Weights of a small transformer language model.
Size: 8 layers, width 160, 2 heads of 64, vocabulary 512, 2.55M parameters.
Architecture: LayerNorm before each block, no biases in attention or MLP, untied embeddings.
Training: a variant of Adam for these matrices, 132M tokens, 4020 steps.
Each number is 128 + 24 x the weight over its row's rms, rounded and kept within 0 to 255. Layers, rows and columns count from 0. Numbers have three digits each. The size before them is the row's rms in percent of the matrix's.

# gate: layer 3 MLP gate, 448x160, rms 0.0732, rows 400-413, columns 0-159
# up: layer 3 MLP up, 448x160, rms 0.0709, rows 400-412, columns 0-159
# down: layer 3 MLP down (transposed), 448x160, rms 0.0677, rows 400-412, columns 0-159
gate400 090:123125123099157131142129097178091092153092130133153176201112129081126152141134111099143094140117122170183118158112113148118148121118125143148099146124147091157132139163166125075133093146105127153167163117105114130112097113115145112140073116110120122178128159112138101122136108120146086098093119112126155146137178135138104151078141115142145101083096139131118139136131165165109135136097122127153126152147140121113125125110106133172085110146114137141142118142117173129134153155153113
up400 090:122129138122125142092119102120103119111070125093149119178144145204120105139143135065125114164125097152133090142081130157124120096160162161112122130137105160118130147115127169113122157153117151129131140082129094102150128109137138108136100111130106164119160129110136133128097128100161120126147137123139093146164159124072160151076166165137088107108169125130116123138149166145116094119096150101145124123130111130120113114099098141141125138124141078165126146182131167133120121148114152
down400 096:112168140110119132079146138128088102156111114146119109160116147128145127142170106125132108129154115170175099160122109103143160125102157131105068149135097134151086162115144138103122090134122088116185127133146117072159093112130151131143118073152149108138115137108153129135101115115120107132138151124094081118140137174094100138137113124134102134123174178146113116122132136140140122138085150107163149123176128129154091163063117131152133152151094121123120097126112149140125122165140145
gate401 108:119140141151141090132128104146114121119125130149143106105141160137106113129152112138140119134078110180154125156119145149152115097122093131111131121152060133131092076129128123157149108136126176106039128138138128106101129124112125094149160130111096171113166124131100131077114166092084099104148125153161154148117137147098134117108143111161108124122085138179135113119150164105103144158131138119155129117160094133158121156153172127175081119130145122120129152138133149127164140119138119
up401 110:140166113122129119126164130126160142129088141136140136116114112155153100122170122129118159181163123156113135113135154150134104112153104121188099138142138149174138142117138104153111162118149149128116118162148152088096089095154143171120120106119097092090151154173079160132129128151113092127142121122131142120110104114121101118133091135162139099156103133149119159124104115138124130128130092066123115162130117133150090162121093140137145110131130102125074135116111139129108038139141091
down401 109:128132141078122148102138128155132166086080119116096169156120101102159144121099125096150122171083126143142114153126205114075119118150098115137108144149160141196119131123132097110135129172118160086135162109141151127101113090127105142120142126111136129140071148103113137147174125147109120127118153129131119121123130159136099106140158161159165128103098091149116129122116090116144108105138144130080132120135136148111101139140103160097138171142100135189128125109133127108128153122111114
gate402 096:152136153153135102152087115139115065133162151121135133130101158151111152127114115169093117172134115166165107096096126125173167151092162104149196147068132106165127115109143138114127123118115163128070120119113123147116164142107113138118127142152137114122126154149104102146111134127102109091152083178125102099095099168139120114160123142130120118065122102171122132126081187151158135130117134154147156118145131116144130147112142129114118133125141129125121103106104113110132110165115124
up402 099:062180168113116130114134128120111152109097157115120147108161110127120094126161126102121168088139128110131143160144144144149095099140142114160114138146157151126136117178076150185119104090133129098162118107132132124114103105122152121151123108108124138139132128119122161126139139133105111143079136104124119144149094102163148159078146124109152113200132148100121114143148077113098126125108129080113100136115128125162127153119149132186140091166108117120131122164163087151119122093127122
down402 094:136066130121094140136150151131144129139106140107142118129111105119105139153139131104140135127080097118119136168109131141129096074140122170152124124128164103130203130133101110190125105118117155134121113162108101117147160178170154101150158098079128109145133126127134103145131118101107110079131154148130133123125150095154125124077187126137161152106128134083129117100096129134139156133161163148113067132133143116136157150144117101093091139120122173140136086155127154117115131125120139
gate403 098:143123118105116115126072078154133133072102137116109131159123146123157127127117109139083097136108129113142116179156105128060147146131128135158135123119095121074130151162139160126103129187119113122143111117171111132147177118099119063122118116145149127137139086134124127139116142107120134100101158135138146153102124133088144097131159101134095162084148173100119138121151124127121101116113142120124132155136183139168150153126098138138134124151182130143125135184149133115096095153153120
up403 097:109096150137150143114103102115136130109151136109124116117113129123126125158088141140159146138171110142085143103131116112131150144148151097143098113176159145149123130133089153089118168139129113127151121134141082094187101134150099097105153103167137134141138090104106132108135183115162086172140143111136118147096133149132148147167152117106075153145111136108146112137124121090135153166079121103179107161122112091134112090141125105060091142098160150141143107111134123144123144156140126
down403 100:163156141155119154144116124105109108095127136153133125142120114161103141164100115142157099152135099155120141139121125119144084104117090142141122126151146108143106149116109146127154119085122144125133177157115089146124167149123132138102130114100123164170141089104152134118122117129119102155106114033164141131098160142148129107080131116119111136154066083107141117177105134118169122148149083155112142126155102124131136126106151117124211112150142105121124115129132140162139166155117124
gate404 092:146126126169145154197121153123127114170164082112147150158151164119158105136144118099142115147124156128163171105130114111111119109175115144110139101155099137163143183130105103178170054111144127097121097121141095111091090136097141150136100140135134071141139126130139091125134167079111129140104113146122122131124138113141144169114106108157146152109152115139125102098127104114113115121105131117148119097143159144144112133137109116095161096123082146139142163152116117103122097147132119
up404 093:115128119146173156152109128157179134126121135125105167145130129125143094131143087137139118076097136101165158201112106122122109112118097106108120131163136115168120135145145132133158083136137168125090096125145119101086120120096113094127079113131140109169083106140126141170179162102107149134121128132117153126136169084119163131128092100140116154104137129112143130124168098115126100124096100191143126129137152148110123155120072107116137134097108139134129159146135123085124151128149120
down404 091:134127166105094150162102133108157122132141141103109122157195150106143152124137079135126131114092103102152138091119126099128134103106125162138142099156088133153140145139107127109148135138144113090117120129177112139120134132118097159115139142167133103122120137119159118123170156104135183145154104115148161077111146089142131141121132080138127155098129122119138108138151100149138140129101142117175127130157148117135046097202093118122143149076106131148140141105109141085144101115138132
gate405 095:160123111089086118132118158173127156171165144122095145155129105122131100131158113136100088128140170146131150056122117112128115121123121149136151126119141099077150134135181136135137116174109137107123108134158112107117124151151138119140106142112102181118098099112101123115112130102146110128113080146103099161115112135126090126110147161128055148104122124111099128179180115104113131129141113110128116131138142139172161173152119149132145138142166074139172104166125106122123113132114125
up405 098:173112124131129134107129114144160140091150118160132141116152120129133166080138126118201141118167160119102165110135103114098125146134135112116150092105127177140174080136157112161131105147132168130121131175111127143090171113095129089148089128093127149105131079145125131103123140124152095085158127145107146164119160109112147099142112123141110160107114088107111066149122121112128100120149095128164126121140159132139131118119093144098155142117112105101125149131165103086098146164119137
down405 098:125140085152128101137115099141152164126138105167128094154161119119139141130132127104124094136103118103169129137155148142133088131159099111155096120129170154145106109127129132146126132168104164102128097111101156143144113163104113143128146115091140110100144109134128142118134098060178106122162108156085076138152165135100104147112121171117181097098116189176131117076159112132162125117174104139161124126133104135096094135168133150108106101094142135137126131133143104133127125127119129
gate406 093:138124119169148136125107151130122115122129147131132125099099086129108107124136064118113143086150095104161114169176151135133079159161132123127136187111111085144112108085069138124126147139155170144136119109146143092141152130115114117163113104106147159106106130155116098173187087126122145144164103142153141123123116133106122133098152121141146161095108105127134102098132141093098165120138174159113097159131138127147119162127128156112129125103154113106121118117145197137146139125153150
up406 098:141141123117166119139081155147122110134145156108165144132125098140137108110136129162089166116124119088173135086102124107131118122113110166135151164138127115131084101106085173158115137159135182091175111141120159122136125111092124132139115173118126084101114156124126160155144103111148152108184085141143150093109097156102135134106155177133110166114101094133124135082128146143161152109135117146118144118110133147137119127176135130098148162100092139180091138138130156113116131122113128
down406 094:118127120137111162114109147119149140164132125078110111125186164077127093075147115121143127123163170116159154135134118108151155111161148158136142126102109156121099110104150165139136111123113159143158077101124149120148128131147123130125127123186144109083149134102140124107110123114159112086139145128105124123131126109104126158124150152097145143118134120131138133123142121137156149121125116143142115120105081146123034106194087151089167150131111135130131107122121117152133099057136136
gate407 087:101101118089103133124129124136142132128091114099118147149146115121152135149141137147124105101113157116124131106116122120116120118164131149143134176163128146128147180157186084160085141130120133131202106183144134122181159082129085126118096125100159132134141160147141108129086135131160112122142103106112113122084148104160133140121157128114136109149196112095146125139144159129161142128105132139110117137102120109131132072094168128102167146120125141100104108115147138152116133150131064
up407 089:121148149139116145130106098144130114108148148114098148126119145083145106158079166121170121135132104154113122139120086113139093161100133105135128158106144101133163139157049097121125136155117137146120114110114113121150091137117114106081133140151123166123083147198134159133148119142131142154112119122119166135100164087072162115086161098109149127147137100115158100139140089142110134116143162123098122138112165142149124135113121115073098094150115102083117148125135110124141142162166124
down407 090:164163143102132097119107175123139093157129160146126110151118155056092109145102126111138130136136112131187134165115123099141113141138127152152193111123112111148112092128163125142132138134063146093127099128109117152097117129157149155132170118121117135142178099129144161146067085142146116107141196116095130125145135108111130105092128153158118120141146106166117138139158124075135162107117116088124151154122148152124072142123114119130150116108117102114145134137108127107116126145125124
gate408 103:127096072129160135105105109135171122108123177150127162168156122140078130139158095125116113133163102145157116101135125136128131092118147176102111150171167148142102147109163153115057108133112145091114117082102118144103160132123128096118131122069128161107128088122134136116135151114119118120111129108127145126113121174131142129191154163119128107136096114134133132164128151090146115166145123074102160091102137130160099116137107150168143148120132169103140125149130116148127119146135115
up408 101:166160085136168124140135123146116104128136120189118130158141123154153127114115091100143144062082137120093105118123176159154105135083138104152150149123137108097148094106129121137090158079126133099138069159124157112136149114115142134175155153141097136137113113141163150113145117168154116080107170137112128131090130129151143139140120159113150136165139147126135157103103104142098071111114155148145155145113135133115111118156111114097128120163131124129100128144117148084163108140097108
down408 103:142174170118144109131117125154134087103126109147180111121120103139107099135123107121099135101109130115140127125094200124144129093121107147140146159130185116122153131159129114152119162074139164110119099133125117115114123137119097110131165130097133099152135131117174143160144139126142110109131149089129141113125162104168160119160115116091131141151100110109114110126105173113100139077153145137172120107158100172088149151110140099159109170095141162151125107109141116134095119162095082
gate409 105:147115132109122149127128140128105118174102126088099152102139105145147128109104120114119119199115134133116144116106129137081173145140139169122125128135139115144110156157152155133131120103123088079126093135167143129160096113105164123154140141136129095145150123103127127128072112094085131141123099163155108110117091132109091102127155172109110119134140130157106114179147145165140133110168072130088104150093155107148127129168138129118165146137158153183089157138129140134141101173143109
up409 104:173106126112133144135103149142140088094153122100165135164097143074146128142109130122114135148149150157102075162149125128123118140163125152153179124120106137111139108124120140129082106135102085129092150086101104089124099112173142102104121152174116146141136107184133105125103134071131154110174100121119138137147133163105165122139135122126084169116131116132145122111147135136134174163104167136121152121127117108162145156121104129107113137141096119126098068078121140120129141159152115
down409 103:116115102132143138130122153150060136139074146089084098139171147141097103079119129179111095122127126108135128129136120097150158141136159153146133121120136116117116153116146116154120171112155151136117071142121109134140097125149146149097163106156150128124157104098126087148123137159122157140124138096124168172125097158114096127172169155101130129117165134132091147136099100109128138121088139111148149100141126119153104095143185135115166103093139129104153118179102138114111099109153109
gate410 093:175121151126138155196143078176113144098121090152138137147136113138125134072113136141096137133128166086109143119120167143146117174139149123109147144128106151152133118091158159113121102127145100133117104099135141103159131124094151084160140100090162153125132102146118156098127122115094126111081148099144169150135134124101160119091114123135117140107155103109153108147145140119132125144088091142127134151139171120151112148118097191109137156085135139142093121122175137156142116166143148
up410 091:150094129110123153113081122114129154129160116122158125100146103118131134156139120117164088149083095106126117099141155094153170095146101153117082131124101144123082130120121142142123104152148125166155102146104153121123157130087127154113108155163083097134165121096151098125154134122157146142146127134105119112153113159114123140112116108175145100102144134071182136134149133135091165124155113137111129094138164111138123158151108132149127125134139067101169085120131157140133148066096141
down410 090:150138144107133151100127118178136153114120100128121116123109110138151164123128163102116114111144114121105114133125147140141132153130138107144146095173098158126175159139141124150134126119214127101102104119113138151132130087115151159093121149095103080132090136158113143108111130134181129149105156111098127148141129131127105076124120160139139083145168067088187121126125166152130161129095120127128100116118134147107078121120154174098136140079138098113097151130113142118137160134098139
gate411 099:146136092100152167122140137147118161138148122122096135130120108145107118103109107144118110116121113109147116109131112150087091174135149069119124147106115117146161164099125145120167149121143132139153151156156091071169112164098148126109126097106141097147146119138144109131141122150105132101147131136122131136128117142121090114161095187140126131136168123083135135070124127150084122114116088139128124117138109128097167159154120091114100114117204155109142138110092185078142140116118156
up411 106:115125106112187162124148156150151098137108155110144121115156129140157138145154079112123152084100131108175142141116149136074126087124152107135117175105129068139173151142132186150129113130149140121121160141123152117149088125106131107095157116137090147157163127098155126105144151089121149109131126123123150118147130072114106132132141176157077116133105138108114123082095131149186116155084105128123134140127104145126101140157105105117114135147134108160137140127142112152143088098145144
down411 101:132113084123126121149125089142146125126124138128108116107132109147141128092138113109153121085121123117137126109128155112102097117124163089125103146114110118117140129120129138107101114133130130153131153134165121075123102158150187132136117138140116154155150149193137145128073118126087123125122129166129132154111127146140132135129143182160136131181137070106181142131101080133137113143106138135163172123143094124104191196120125100097147076117177128123106130090144104088140147138113120
gate412 100:085129145100120125136114112111141149116110098060154134127117127144132139153116133092115161115138138107126135129106162162120113163149098107117094111145155139138110144151142094140160120103138114130071149137112089103137076101138159123151160087114169164130141153131140109145116071101147157118126145100176144118166132110142127142127128132181154136125154123091116111085147144138166184108135118127159072100105156097133115106108126116119182154108117152096113133126156153109101146092117113
up412 095:141094113138142145126081158123135154113146089104121183192134197133116149114084107103128126115113136118157096148141129135119084132093099134131090076115145164143151144116114137150097151131130141138087134129130115111113111133104143144123162138129144121165108114122115112136116117109157122137162134113141160090121085110131125127139128116176118112159150141166152141140122146108170100104153152110148147129158134176165101175114118068161138111129102135116125093107118099134147094116152069
down412 099:140120107130158144141152154131144092134137149115103099135176126138072124125132119064143127130101163147089153130079121113099136141124130119180082118131120122115088101134073146127147121178137157128142097122140184094163121147121163147123119129125131116145128109145080152111128163133142154135080150103139136155120148114092146142130146116101124130146099120174134144115157114149141094147148138151126111134138138150136101074146087135140098152096148091140154162141082142113099099132134071
gate413 103:081136087159109106154168093120190154106110136126147105112119104120127132155126136127129125135093156131077125157118087141099149145109133105124139122125122122147125125132119130123082083124153103151088122143115126115132140093150129140141101109180130124154121125129116145078151114140095145091094124121112179117079128095139161128107120142070142163139108131094178148163097150139124147142095129163132118091159140172137153134112128149106152099149105148148128142192145153160135144134135168